Each number is 500 + 25 x the weight over its row's rms, rounded and kept within 0 to 999. Layers, rows and columns count from 0. Numbers have three digits each. The size before them is the row's rms in percent of the matrix's.

# up: layer 7 MLP up, 1280x256, rms 0.0778, rows 482-534, columns 128-255
# down: layer 7 MLP down (transposed), 1280x256, rms 0.0295, rows 482-533, columns 128-255
up482 101:501518503557483516523520492496541513521473518539495472519525520450492486491505498486481456515472520537491479483502471504534495508512513452472463488504487483449516524515479469512475508511559520464539484533537535494456533530509532499488504521494519520513507453534523533487502498484478483463527546549492497504507511471479513475492491517516498502484566476519529460509496489464517484486496
down482 101:502555476502521532490484469481497491519497524503539496465477483486525510485526469498523531505452505507474462511490480494524477508509502470507475450534526502492511491531495565507451533472509548506509502528450485489503522551516526530512509520466512490469473492529512480488532456478508509532490483495483513484509491496454526510510452507514489508485542496471516543494494436491476506475520
up483 104:507500498500577471501471513453516557492500492499490497518503465510444499538466492531508507475495501502488466490530517517519494494516497512479514507491487478499491483551467489482535469524496509503507533524526541515494490468514514460482503512500508460510449523502443501482528523458533502464511500485470480506516537501503528453527468499516524493524548510493528535486476494526520531504491
down483 101:495478523476515510535502513466491526549488546493531519487473515472491511517463495514511555522471514486470493522512525491504485499447521463449493488500488504516538474532517506498487487474503487459525471492508551511469492515535486528509469519500462485488516509501500500487504472489513473519502486464494535503491515492522538486550555571476514490469483494494493503512462497453508527511478
up484 098:504528527504530518467439522561516493474467497506460516496504487473533491516507530507564499509468517468497524529531510458502493468512483477511476487482536515504522507476495552477502493484505507527499547509529492546494525519506472461501460489532496489453502456473513478545474494510519493512479531516496541473485470494497488496493492488487475500470492516476453484511482460475462508497451
down484 096:456498512499537509542520524525525519493494486482503494464507503535512525518509478502481521491502524494544517475542527516443491468513511497495496547546485480494471458462486471479493465478513487498491498537505462511500536500502527527488489492526523488505509463553529439469513472528543523486515492553483449483468424466479514444508531453474512508493500508508500487505505478500524517524492
up485 100:526520479478521475519495524463442466528497516468429481535469517546489498533499505476504478522502462448478449467495532510508487524455458500477486514469481485476526525506489508509522505516490487493488513526460526474506504530522461538518490532513457515482480505513504514549473501463485499557501453530495476475487517449568474505542513506462481489498518512488472465448512483522529495483517
down485 101:486509479509504536536458500500492450561499518501519529509529495534495436522493495499473546498543507480528506572498455501489529484500516489465519508518488520512482513474559455526535492510541455549531472504513490498495514512480481503503487488527529493477492477464489489485517492498521474508499486521506505529497502515485483529564487445483510471501507491495517493527478526510508446465499
up486 098:484500531519445466545506513486548458479529482509464501503499508487473499488446525467500503503504518518458502440483490503493451499492546551541518456499488501512505539525502543514495553527441479524497461561521512488493505463523451524525486501471549496473515518501545533541486473507494497514484512472536491475470509466494512496507519501494522546477516480470468515490472530488518475492501
down486 096:496447489516451486489486543515479525478470470523465559527505471505519508505530490507485515515511492549505530486523495517497488529477490494480519499517481497466483492532478467478505469533510505496492510500517477534517488509462503512474517504538477451494490531518511447486500459500486527505478505513504463499477491535470517491498491512498491487480524503499476458505544531491483470479515
up487 096:481465495517493489454480402493515550516478500510491479485484528487525491506498495512493514538470515467514440532532530502500462489509505499512484522513502511486428473454484497564483500517490518486521459510459453483510493565470512520483521488484535522540502484528507509463495472487523503538506518509462490521524540448456517494546467511530459502499502532483470499442498501521496508529451
down487 097:523465522476505484511476447479485478532487527501533513503515457466482559539442556519524530524445515498511503509527468470510500491485475529479548487508496446524523551509516537509514494478470471513511487530471502533507505537473491545495512528502487538447486474491515491536503491537492462512495496502479493517515523474519490540472531529490477479461474494487518493492522478517481483442507
up488 104:487473538510473535501485552468491502529501515472540487491510481494503502511464542516492534490468509480461493515493502518493462485480491475495495506484500490494477461518515497510528501502450493465509498561487514473495463521499477511465524477494473556510519473480495455528499522504486470479500525504507518550531483471502480486543464535531466530523505506531529513529531433517522493505520
down488 106:531464503497521488544479542512484508538475530509529484515507530477500519495481466529525516483478471502501492506504509475476512550507485505505514479544509520527452509524494493494496526462470483498505487514505477546501535512525520495527520468523536475500503483493537506514469517528533531550478536558508524520471496507522471502578501475464487500539505522489489489491511497562512504535517
up489 102:527498488521482515507459482485482491437497467515500501522506520512549527496526508492497489524477489491484480490502475489483519503444487508462520474482535516539538492541501515506464535551465473507490524484491508495482513521496530537523505478473531511483529495481458492541504464508477504501517499535461479528512552483507487483455515520478504459562488530521499494472475512473514508465551
down489 100:500507481490476499511520517470506481535500452529535511482494514506507475481510453500490499463453488523513504528525525516486510523471493461475511534534558502508470504505525506512477470469478487553481536520463514542498494478501514506485502515500468533511470457476509507512487469511520533525525485486494523475522536508509448500538475491509488463482494512515473459503526487506504502464516
up490 097:518539515523461499484495490491498497497479490551504530448522524500505490504521560528501487485474473566538457486451520538560535521520452478495489494477515502483473526525510510505486532492523515491503528499503510480479478482517534478464478497471507530528471527517488518530504510500523492530535515469469460512533476474499473526466509535503515520518526505529522482539472512500528516491499
down490 093:492465505485538497470507480516454472501485538561537524473524502498514484459487519469522514495499541548468471507520527469515531513492508517507491497498481497506480522484491508514522502540451475487507569489531536495501529480477508465456487481489474558507493503526502493524494469519514490504510494469459489475506518505516470503515470482499547480512497546527535458514526496456503509462501
up491 101:525517461500539530560438565527534516481473486499495489461467500526446494511499513488500496529517475531475448517498493487504474477518509476486486492499478476503526477479472481488548472514488528486510484476485486524492490514471496490497531512508445495481520507529503490490472507550472482502527510534477494534490470466519521554490514489527489551500509510559485540499538504487543507491503
down491 101:512500527512564526513494504485540496535500514495557536490523505496531464488487519499512477527492495499476526494501525503475516492535544499471498504467493531425497496493498527543498516487537489486497514489504477491521500562517477476482504484465467512496468529531495494493496499462507501507520562529530479503507470483532434484497513507438503525488514510476458477531515452465506520543484
up492 099:524470528496490493541471486491536482519443554482488470489551456504530475552493508539553483503493505567498468492475497511483497522478523490478499488547514526518512511464474488459515509481456471492499470531532460528470496474492486500515439481530473492497493530472500488482508511527532515482519501486541494527540544480511526491488501518503477512473541485473459497542502471501508498427527
down492 101:513487502519489484485529524484518470528507468516494509487480517457519497502485506512486513479499499496484552437492468471512497469527507519492452495488501523511495507498536523558491468531531494495464511531534507503507504471495480526536472490474510491492532472428478518482510501516520508519442492515502515516499486486462489532537506543498491501464492467516529475529461507531469516516484
up493 105:506463495495490504522495478525527582467518522479504474517481463483514496509521488519492470454520543468525503465441474508489505463472518560522478519507487468484514500508503523527468503532503484482470505502547470488437508525511481468491496490545495461493517497535482498498485508545495454488504487500524507460497483499515498502523495536483494476500498434506504495468493535492512493543541
down493 105:532537520528468522485569472474508551503483523514496466518518489501497439532487460547519511509502473530523492481478470469547518479489487487538517499490497455481525524513448526504458525486552446521475477522511516498545525484486511444466480461469501515522521523509472504495496500503505522477504535505456467501533499521462534490488493501509531509480488511482467517506475476487517535492511
up494 092:482537542507543511523508515506513481503514476547509489516535495504501473475468502482481485485461486512531497449519503502528479523529509492475530517466520499550527471507444502521505549501462504510510480485496489509519503499528481507494503494512497448513493515519522502497502505517554521511492519555496468502478516448472501532540473515506517499462539498493484484549502484507482555501529
down494 095:488494499469443525479537475484515488455479477499495501504497526491529509500482468495508520493499461499479466485477514508505480471472520493519488473517538517472480493502483520540481491491510548498447447493525479495489474521501469468504503482542524493473491508525520537496511448527491553494540455483498533531497494514513509497461524512513525513478471513475540485485478482542486496507494
up495 107:512481532470519501500480491490530473507524533471478534497531510446545540514493486509511500494526473447533498460511506507516518534528524485476537508539515461474478546469463502468451496545472474498525499521493498520494509514480458510485474494546504449484501516493525491496558481514484482506441489548448522513473483513505504458459462485472493500521528457506453511534499516488498489496490
down495 102:504499522506495507473493467489493445531530521472567522472472498517498519508532516467485509477493457507485540505483509521515493536561513510495533478449470524485573525508489469499500510444499502497495538443479497518471512500511478488465491516520514461484493467523514485504475506516470505486483492458533498505531505522471484488515498518502474541498502537502518512496505484470560475510495
up496 101:470484491509557499529516500545504541520518476512504509513509488471474519513497474530441534505503502445450497514497508511517542479535523521493500482542483501511486514491501500493520508493516491503457510536465555535483556485493498521512486492495488485465452490488465456513517506521525510496495482499479526499512504475497487502534509513543478496492514518472517525504488464481447464510529
down496 103:443547510492519503451504508508456485488488473488500506495511515528481497514490522490518486480528502546485462477484538486465502524478514522524502482459458540525486494508505448511472477508481465503506517519497527530510526488487488516491467506494502467514546561482471501497520494501485492536500520517527528479535515524469469499552444496485524458468515534496507491470554450474492515544492
up497 100:502478520493504485483485507528528517518454524467517472490474504506531502480546551542555534532530508503519517472517513477494536491549474477523520499523511498483519458545486482537469498482485524499478521513522501462465517491514434480484529536493506485489494446539485477473515463479488504474483517514503505498488467488488544481494490482450495537474459523485486535500490503510570517476477
down497 099:518534484507471529524481503534498496509507491478528483466479502514554503481514492504487475508487496488500541508486534504518523524516530508525558492467509470531462461496517469531481524476499492515475486509489489497487533509511519530480522452470521466506495485549490495450520460475489509503498515504474490509494495487480507499502524498470544490465468475496500534517474546524511509471496
up498 092:514531480533500536460521502503488469477487513465507495514503534493499518517464496556492498484505518470477514441514478489535512584475483478523532506487510466501543533498502507462474493494523425514541529521526539457509521523510496510482489517443515477483462528477490516548501504514524450495515523487502500481495451481489468477486499522487490485453487433495488498477530508550535533498536
down498 096:516465510512472521499492505490480466490529503479472520494504493512542508510466494514508480510462474487507550553476489479490461518485521496488533503477483517500511531551540498512526492460505458462514499486501521451512458470534484475496494509543481485526488489496499522473505501514539518512495503490506522525502506546511474537500493497517516474476493521482551480489512474524542508521484
up499 101:497495532496458465502515487509503488519450501528522500465531503492505438479494506516491453525507485558551491516509507491514473481490478501473518546501474487488523488505503510481518505518488520469527492566523514474496512487478452506503555478500464511519511503490429526570482511462561510495489495504444486490492487502465513489503513476508542521534507509483545494552481514428519464537521
down499 100:495456523504483501459539510482502466491585464454521500488532483522477503482507457520506464486507471516496543538489509494506538495516547516520530478461468486501500473521480509505504494424505470533481473475481554505483508457504528495479520531503499479512475492485510454486494484504495547495485505507512526545445505529498498475489554474505534468518506510466497487492457486510522492477514
up500 102:491514493509524454488492471476518485519497486514483499560540515509480475499475453486465486480492504507483503448498525480534491486523524465550551499529527521505529517506508508488489502554494532494545513495495474479493518497524474512493504506485497487490493504517500482535460489507541487504515457491439505517503526509539465517533485490494482549550545498454480538511559528493463496478557
down500 105:510474520448471501496501508507457537473545482495447467515485504499513488475496508458476499539472526491509452499486509483473541515475493496522484480550573525509477519490478494504471484506523477503509490507458487546521470487516505510480486477500547457517516521535531493492500493494478508510488481534531519508526487473504484508485509456526489518471510515463497513502481505498482512484491
up501 105:520513537505458488517488517474494511518455469478507487475516499475533480524496490476527488474511523513480493522465466502520542535525510507519488529519504511530550513499517498476444500505482511500476509500486510485504475523467507508474496489473504510487487508550548458472490464483497450491483491562494502469562534470554515531456507513472461505500535501483481476477511480443538477493531
down501 105:465522479526453487506517488529466523487481508523518495516497452528495497505528554495513499496444494507478504512502501455487454531476492497515499574516485474496485469449542482520494436493491479481518493496480502483504527470534506537528511544490503512509454478490523472454490477531474517548537550508488478487528492481511481541469456451509509476512542536522487474485524493484503485497524
up502 098:475483500489486486499521515500483490533545497508485535516488517544485532453480527466563511498533509497527459480518475511523494501567479529482537490491476533494510507530472533519526543534504497515485510496508479499506518476531477492503473494499485475505522500530508519485474482505490492499526519495491474478528496466494505529485475511487462498451519489510471501525454449424498505486444
down502 107:525477503531519516577501458487507502508476469504477525495483489526491512531497510502538485503473503507531499489498528537482517454497446478453501541506510534483544514513464516518523527489459497519505520542505471528505520524497510515472537487497485488540448546510518488524503524508513490474512501507517524501512494517476456448482500494480497513514509477535486497476460448526509438471477
up503 093:495554472515533525504513530535486457479468500531544498525489482467508492468521512480482473493523504520525509521498506521506516503490478517512546534533506484513497486516455496540489504497523504517516481514478535509490504508551494564453538499493494456492499530520530460556543507484494531510509457511505507525466479503488534485448488485481505493487484494497498483495517470486487477454518
down503 091:505500483474528493501557505487542484507545485499533498508486572511500506496484533504460503513529479538515443511470474497517526473514503470519527496533474499499510484542511489506490511523524509532427488509519474475475495549476535551541497506525542502541478496513499506484513494464504506458465505510475488496524493461483472502494554492484533469502495508486462494515490518477478512478485
up504 098:488463543483485469446500503534522530477485511528480501506462481502555538440516501516484499464507507463542501510524500499502500531489500518476525499531466544483497468477477540533491485518506511514516496494481492524500497499518491527498547474513505479451506515502503509536489453486476490521509461518501517507489505534527464494484478497523534545514475441511505536531488512514500500481542
down504 097:534561523483551551469510510485493499506492518465551499482488486532566526533478486466473528508495518493453532493518484469509455465526556486468537514506463460489524497537460484540503573486468511484499515484506498505553556514531481509471493550500492470505523479521485535483479489525478526479503499527515466500528532528487487523493528468490490526492506468491514497461535479455517464503456
up505 103:485557503520498516521520510524505480470516522532511515527470505467502484500547499519507469519489501527510524455507505496471465501504446513477522464461499502506520475471464524486479484488521509489519499517483514466473544469486507493552526478512502490521516475525526498489468481510482463510485500495543458496489492498495527521526462504531453509523484472485479447472533502503493481493518
down505 096:488440540521482507529508480528471494463528498503469506551507556526501486484519494502487476558546492476490526488492503502476507479502493474490537489468483478496514540507497493489514489521501498477480483499504498496535495518489520487496476513519519510530510486468508474463509508492519525483490528468538480490482485561492524487523496486550512506467501498540531498513471490515503495489493
up506 108:495491542514494500470507526509498502487501501498508455500494540507534481461503552508482531508557522493548537492522494516533447494512476467491468515475509498503504452471487517502476486491491498487502515478498448511550518510511484507507502502517498500513477535508480445479484500447505526493529472496509491502524526475469513529491503539514439559496479512503540488458520428545533525537491
down506 101:493488506478482515533451509524485491535519482502525500484475467540551520495513525483550475503494489436469533465500503474487549520508504525565519516483485514485500474475457468474489519489567491498445500522491504474533526566440495506511503509478498488510471504486493537495563505453530489509491497536513470526507505530497530523501499468452461501481516524503474477502472504500544517500490
up507 103:486499498496498506478519497493540486510492529484497482518496525478502512494496524512508522515532484502473509542557525533525489491493455553511474519479540472517508481557522528482471518497572486499529508513517492506459510512494497538452418502506521498469505477511506500450470490489438511470491465498529513491503537502469459493568500466507470509507523482515503497510479499498492476502530
down507 096:511492494452521485532522518472533538489453507494497496498482477475487510486476520504521499485475501521490459507514483509441495534539487511426525516497488506459468466540495537494528494504560527482520530470519510467501511483524498494536535514461535490477515514521460495448552487510476506498495496495484531485500509496522503469465460519464532482528505520522536467474505482480514486533545
up508 111:499513480497495526470480539561441483504534530490509495492484451499548503520475498482460516460463497471531483497532484502516509544513483455501507529540506472502499512529501507488489540489482526532518465521511497543516471466500524540477499477487435485503492480529493476557499487497500477453558525476520491479527503528496496496479525479548489497515480511492484520504498481450518510484522
down508 102:506490482532512507495507561512511465527511459490499469503492484460509406470485493504500473513556482533509486452476478527413473499536484496545548528477503524512524500535520507486500478506479491440470515531540524501501482513510518469452498517511512494540499481483468459500538501516492508491508522537490512532529520474504522515503449476532499485511475499521454493480516497506527530515497
up509 101:508524495472532479486474466511473515487497521500511479505496498502533445484511491487485490474512521497457518497503524519545536487476534489547521490510518557509514481524465488495489544505492494469481554544477510520545504460536491477522497517484529492521481522501515484473528500493496505479483486525509494473489521501498506512554504532521515462526504551496467459505478507512455476478517
down509 096:543535437504503500482538534510531483490479512508529514456508470493506515528556456503504506495466506449504459485491489530482479491492444491504530505489488463454523528467516505491473526464509514476492507498567501502478502492498531441506521513519481512495501459542476466528474509455484514478478472476486460500478501470511524479466554502507506458516529474535486559516495499451456525467551
up510 113:490502485496463488534468514537468477466488527447498510525456536542477503499506524507514521494485481482462496495476493484497553515533550493473526512473490521516555536542478507478532455485515483487500493492530522541468528524490495497468509492493448494467472513509548493511500526498539473461467470494490543485552467493536461493564503484498524513514528540467470506484543447494513499540471
down510 113:531500531482492451502511512505542511513513486508494505454490517501463478492501506523544547495521481492457485465499515503531502479494531451503477518499500503481500538513510518501552494467528497507452474532521500501479488497480487510518488500504534499488507492488499501487521524492530514488482523494500517475466512496472495528476484519510505475514525529454486487511504497472492465502493
up511 096:499501466526490485481513521543542526504491486537545498527483510484498498516494478554528468541514511486541523509498496527478515462500497530498472498507480505521465497450561469521503545506482506498517504520516533568484434496541516495477546519529502495505460537512504546492457539508486504530479501529460510508468491512518515482499520523487505514490481486536525497505467512501529524494508
down511 091:495526512506503491502524455452501533490498453520470529533474499548492493486531447460499538498493510531434481470499508454539477526506469494511488502507484512511492466507497518530479498536462460553458478504510529509520538506498535556494473480518489489500500515489541498457485486520454556505492527477476520506497529518499459499467507513485497488492489517523467514495515517516461479506464
up512 104:498486498506503489526534478507501531490474527465524500479510540498512543491463516512513503467523515487524495488512526449495465508522518503475521523461539534493485502477458527507474517520518462503515552540537476469470452515518563491487475517523499520498538484494490502493487486541486524475526496518522520505460514482481485466549518489506446517495514523461450466507506486498519463538492
down512 097:477540481484516473519521503463501488457511480502529525468509470439504526489454521478495521466510508516529509526490493484471495485481504495499474492529485503458506479460514508507502492505539522497522520492456529542489534528469456441502505542487518489511517479492541471515518520513483491539483503464476508494493548468477484514487445474431526488505446504504515505474525504500525506486514
up513 099:493509547500438484449533528502460509497531514496496481498498510506515496497479477528468524453544444518527496510500564496498509508481536533476508513475525444496462476493445490542470501502529501534476482485504487519464488515495519473510458461469533530519467489474502476485513493461519483486489504496485496495520492515519454506539522507506523485522495490494488512484493526537576482491475
down513 097:437520487538523478481505478522528478478492467506464493493494490528560475531454481472447533493504542520527525460509547493526512501515491539524501467492480523511456509509499467487533525499453484505518491459518488500519483472514495521479489518537467482497545518498489465474502464509523487468512543510462485507536499484501468521543484470518523486461506498498473484462512484546516481488478
up514 099:515520502492490487482506505506489522517504509527507494536539502534537477500495489518473494459511479496498524459501553465526497549526520473526510512448483505547505511517523491463521495475476500544504480522483523544502493516491510510488472529467480524483555493509467505497477505495525451493479513523537488487548510478499499486500480507505509503470531484519513544519491532511481516486539
down514 098:517500485499492457505498479513507510512495520449526497530477562484522475471486509485507502508500440516472502495494510519473539500505549473533538476473471487545492470504521497540502517451486470476439516499502493483531492532494532516481495478511535483490486512493478479478501462510485501550505538540529516532512500504501501532519514522524525513494495462533489529485504534508488477548481
up515 080:492488495530487500535513500491530479547463483512495451461514541499483509497539476512507504503467458500553496483528509499508513559504458520464533508491459519496462503544519556510469509500514534527503553464476531501467507511502507509485491546483482500501525534507536447526545448527519473463503469549467478476473512497514518531528480500482528535481492535535520533482499505482487470494506
down515 081:425486507532516462488528494521491531486507481529484494494488504509496498491518520497489485492518490535515503508478528487483521529506489483521420490486507453540536514502478522470451541493458504509526490518497471512550499493519492514508434477455473493490498479506481452472506524547516481502494533485468464519499525500447461477441524487521517513522511468522499513522529502511485455458518
up516 094:496559517517550519443462509484534470526488543466502485510517526494505472504526463456538481525476497483474540497545504494473483521463502472459466518502491488539480553514518482470509490524490498491501538486472490458503463454487504533505472474515518535501507480527496513528498495479509440494506496516473457470495485462473527467501479515477494542510489509500500516498473506476545494489523
down516 093:517466466450528520463499508480515502481529506517536502515512498544544500529454502434504573474510499516540526486500507530523505491521518493489483497478534518513488488511532515490513479457494518530465507500491529503496490526516512488519477519488512479502458543504527464492534532489446526511518519516489493465499491471441480470495487536452522539472507457553477477462514479521490495516528
up517 102:488485500488482460509501501517506505510527505510501497509520523441541492501512486505514498483544504509497507456505465518474447530522496464501479507498532477520490514441476524524487495506490524497463520509489500470472483485496482504502522460499497494531538536478525522490483499536471529508492502518506524537489535537504464471529486526469498486480527476509526525483521491526510541442491
down517 098:517521474480491507520488493483502506456520498505489473464522462499466519528555466551513473510490516482555458466509494467438568525527473496516504486487520502505526511531496508507476491546538514528518508500508483482499520485545499485499520508452462522492521538512543473510487499521503467495549456491518496461514474449490510506531478501481510495504511462506482496476476555447504505548519
up518 106:473493501522510567463520498510489476513451501555486515511480477500514490480504448508474474504493499523504428471511532538543513517489458507479501520496515500505512516502503519481492507472464496466493469504521501440487508527467470481546452495491484489475536485511505506527487510491474509433549564497499499565467514493500461515513506470489501494517463488471477480480484493477510525525509
down518 110:458504496521491483518515493415499504482495519523524491513496521496528495504532456519476504454535527485517512512506519507522508503535496525497483500489530542503497510473484492515503491531476487498496511483517495474493532490524491480517467485544482466444496464446547534477507498491477481508507489532466493508476514487549453510550537508472508519526546508503449503491507483508501487486506
up519 106:467506497493512467514491475434540485555497518483476508498513510494498469508481528533508447540508498464474457508482494506501500488482513488509525477499519523467495462480455536487524519487456505500490523554511514487496531504518545505484444512528500532467505472498525517490532510483499504484488495498476484471501471489506550480496515503476501470525541503494465458523480473483465526517528
down519 102:470512506530489450463448524518475492535520457503494476485496500521506501465434519466527493514528506502498445419487487527498536483505482507513526499479489492517507509458506485505484520462506519487469516497487516492546493520471509496470534481473553499502494560465520495528504503501490514487507544543489485515488505495464518481519485516474535467483509492471480533499516470453497477532502
up520 094:492531513500487474512467485481500483510495479447508525539524486503548509493491522470528546532480489471532494531488471523500474484521477445471495479507505490472530490510504463523438539460524481428515492508481521518464515499467464554449508499515504466524509453490523456489504500517458500537541507491466488498498499546513496494512495539569461507481540537500513502517508509478488467520499
down520 099:511537472486512500495473523486474518519496505456470511506494481471492561465499516499509473501494474493528562521460569550519446448497513499506456477497534503521509533518500507492495478510521498471477476537508489488502447502494507473485552523518507476488508505517497487521494529518482509488519525549535541464500507494527512474503514501436495472489476509492480510515485520474495464493513
up521 095:503508484531510467497496522481559528492472527514468539510480526511515522491444507479492481499500485511449476465526462521460507477516482499453459485519511495487438503534499525479453530493484477516507471473566522512524498514460500495471464490517486538503494491532474515518465502512503521482512499480493527481521466511488540467478523505557511492488483470516494536483533465528447483487492
down521 102:499496486470453483531525498499497515480497479504523513474495497508528514496528508501489460453498472515508511470495439507458471468491467507499483540492492458471480482504506507490539511481492509480480445496544474530570521555469512465550492516521502539560525479501499525489536513456517491461513509542505509508447495521540481477523529499467538501514534497479542478490504536509534496488533
up522 100:465501474493468517490543497512498500449482510487501476526484497519545466468482481498460489519487524501506533491494530465526504463460516515513509472492497490488508516467449506500492550546537521474465504538473521494490509487465483455478467472528507479488515504489494489508563472471502494465483460530481487487508499484536485506484519527492460498544494526517489518488499521494463511521497
down522 100:484513493545470556477506483500536497501535477492489540482538512533487512465468471499501472468490494527537464547488495500513469446507490527500511560524492475512498531508493494497480467509505518484543480524542509511502500438442463443492487499554514519470511509481530520503509505534532496466495527491475483506455457467520498494512482457493497522479503515507529506502482495483551470501480
up523 093:489547466431490530479512518491470492510535445489472492473505523490499548502501480492522499532520482488494512513520535494482468520487511492488505503531506553492499516470507489530471508495478470542452499490494451426505504507520500484519492524468518499495484495525489534519474486519551468546499481519538497460517519517504483549484525543482493531506467557492497528507488482458483531491498
down523 093:487439500530508496496488483515535551442512525547471486476490498552515511477443494494457479464474496449482520517479508494524528500488495436522497505484506468495520544497489495489518496525493499489539498535480512507523494490477535544513511444488540504488509462487457456473503490504500537450499473484513490516492552512528465496518501505505497499517532549486552454516456537521479528476511
up524 099:506534514488502507484550525488530533489492524480468512510487480544502477488462451490502477482488499534487518510502461469526494492523499498489486467535478517541524483529525495493511491523488503494493481518490472529486522492530434510466532526478476500513507482511465511498542483512497484501506500507553480526528528499489531530425497503442448499495495479480536532521499530490466503453495
down524 095:520499534465509487476495531475540467515493489492462465477545491519471540519501543530509497504500464532527526514479547488534572474483463473501494484489539450515496504511491537516521494494510494467513475495507490518495525432487503511506526438513492504510497510490488493497500515524469501540497511483456511507507521471507476460516529503479520459448495538498443483488493484529490546523457
up525 103:546536489517467521463478485512486474488498507509480520509520483470541470490513497474531509542503510523477509508511496505485469507462492469537517526538572452492536482492489507539547523506506528495510571533450497521489494471503527525471473468528486503510524477504480487517484500513445463500494506493493506498523492516530493483513473527488476522555526508514549468521492503472519530487491
down525 100:483454520508509517462494522547516509552490509506517476511477475477519460479528472540468517503531511488484486504494471487484519467492500463513525488510490496489462505480472458485475458504487460485519535482476523506525456486540511489525540536498492500497465510542520517512502509509493513450464466449490482511496487465501525502531492521472544469497477453473490564516501512492488491522512
up526 106:499493484531510476518497495488451482520541527534527489466497507532488461518470507525502459502442559485495436514497530504531531530521489544514520512526495488496438482499487537480502498526510478522503505514495458489510518479550497521519498478457555499503509486494477498490449512478511472502494506508528483487527519509474488522531481508471505512489510504518525461508488538484486535531533
down526 106:513466513505485484464501460480497485495480475451524518514524475481534493511514546519540556509470499487481521505546464554492521502477500506477510515503477492519454518517477477530473462530490515487545464488505475482501511530536505507468536464525492532494472518476511545504533533507511486465517477478504475505530485519468535515472455510465500464502499433505505509511521564517487496530496
up527 097:488462497518488482517502465472495470526474524489503549505467476476542461480474502470492509508487525511473519472538538447521473546514523488491496526474510487541497500466506521479483488488486518507494514551493504540464563509512495534481519480478478475485533541499498535528470430491471491496538462492493551488498495474517510535524508472468494482485468508533547452476498513488475481493495
down527 102:456509473533515545502527519457512503515454522538499511479524493544482536502577502515483477482530450511517454507484475490523478508533493504484526542488470478467489510504476511465476507514515533493479465488494526538492494468502510476549537538490532459480464510528557509515505492508539511486475524509511455533509500462499525483473504519515509470501490480534490537529467495491500557517496
up528 101:530471475506501498460522484489493465516525518460526507518465476488509489531478527509488485513458544499548475490474509459489553486487511463511481478508491479507465490521510478457493499525508489511495504556507511527440506496521489495512487510474472472517468498498490518531422523490474540472560520510481517504476475538485508507509495491505487481492499490495526511486530514497519513472502
down528 101:452500493484482467460512501481501467479481473485509453522453515530514560498488485505491521462478511472479480502549523497503541504493538541465489512489526527490510526529518471508505516516459458473527480502545518514465534486477509479504447466468534496495522511494539471508517523496484519500482508514514480500539493468498491523504534462467510458514516463488509511510480491547511476482485
up529 103:549505522482464529509503524501524489506523505475523476498491518505521515465531512534555463447520470497517501497481509502525481493491486513522492446552535556482534520501468481508466549473478475537522491509505527506487510481527505450535442539501470466522514506518465445523491465477482561494442463518494517513464525489507528499517508522530519559536462499502505501509491520481505495487474
down529 107:524502454506496497483505507517500498484534525491476473523509518510534493512533512460517535513494530451527544516513494544539502511460533477491496515492497495492487482468489475513473524523526479513490490531513522516517486500513509501473509477496536507543547469488471586506516493509548461488494539455455466518515508483521513486490481507439535504523496513512509458508491542509501494484464
up530 097:482518498481526508468457509574541505488496480536492482461514522474464504495508478513470534490466525535519475522517503489520534479470508475502524476495495477493483495522457489493476472479508492475517523493540488480472537508557492496517494482479489472522497493524528512530489529484512498445516537482503468498542481489466508480497515535495485482518494519528504465510503496547522537472503
down530 100:505510501499486521505466497502482513465522530468530520523502451536521500512519527525482495473532545451528475511545482498534531450526502470453489535509479490501493444461486474448528548448502459508526494487478528509504496501521552524501481525510521463478513476461459485496495456514506466477492523509474524528491482504485539489499501503515494474531478464515497504506508509526505485477445
up531 093:499502535481494510521472456529502522487510501501479475477508516517476528521476516543465500524482503518487511501488523502523487576480488513512486478527452531522458521501476507524528485490524523485513495536496576437535510516484531507527533442478487513542501494528506500492486482501541549500469533486512489483472531488486470490534480539467482501516492480476509481525507485449539530544501
down531 088:438514483489489525496524475494530504481495519495520541483522503443445489483465496482464459490522502479493486517526516443498540533485499495532540470471487485493477483509484494473500510495471502482464525493526490508511487489484478476480527470526486479504465500554488508511492529493521542508511474414535519497471559453500488509479529465523509435510490504548481506505505487445506509516495
up532 106:533463482511484485496501507481475488498508520483520487493482491452524518499461499512491469557487492452520465486473484535471491499475505493485511459520481445471513476505457503522517521478553518490515486490452551491531457576535495524487517483476507501507501497497527493528461507492504540486504527481499528479511510452491534458522498475486504466514493511501496488492531485501528558490495
down532 110:513532496464463493532532548504496512544498456494487526494468519506498540440500499542500486505452508534487494499516530496508486502485477495490490531509561475496510554543486543483480490522499524507489495522506533509492502529518465496536512466449487534513503503500511494525460549507473522457455488513496484484473530441524483521514508514517510485486519510501462517512475506482478494485462
up533 111:510475511502513566520510505552470550522512527489507479513454495489535491546464479498508535523465513445482525515502464494444498493448536511478489491492491490496518494501490491494467530461510487546500502481468471492545528486518486497494516552459474534513500528537514510531486497531522511479516469545494494547523484520524500488507487518569441482461489519521488487487516477468444523511500
down533 113:504464493485493517502477563551489479481491512468486513470516497521509490538483530512482474503474540487470482474495484522518492470496496526502503523497511484511534462474535512462540480462531473481511490457484518484491498481459480508461489511508506491494510483527480524514535538520459511464486487520520492482486475532486504482517473511483503485475504513462480492511481509481513530476473
up534 093:507540529466537480508490543523510490518529519498491503487470507525513445501484474486451506503498481484483503537482506490538535506521503467450513498490522518477509527542482513480493493500511520505469520486517494503553495469529464511493514424500489529487485526502537509498509448496555506504509544477471505540542535512497511483434501487539486489487485529543511465496498479494438480514526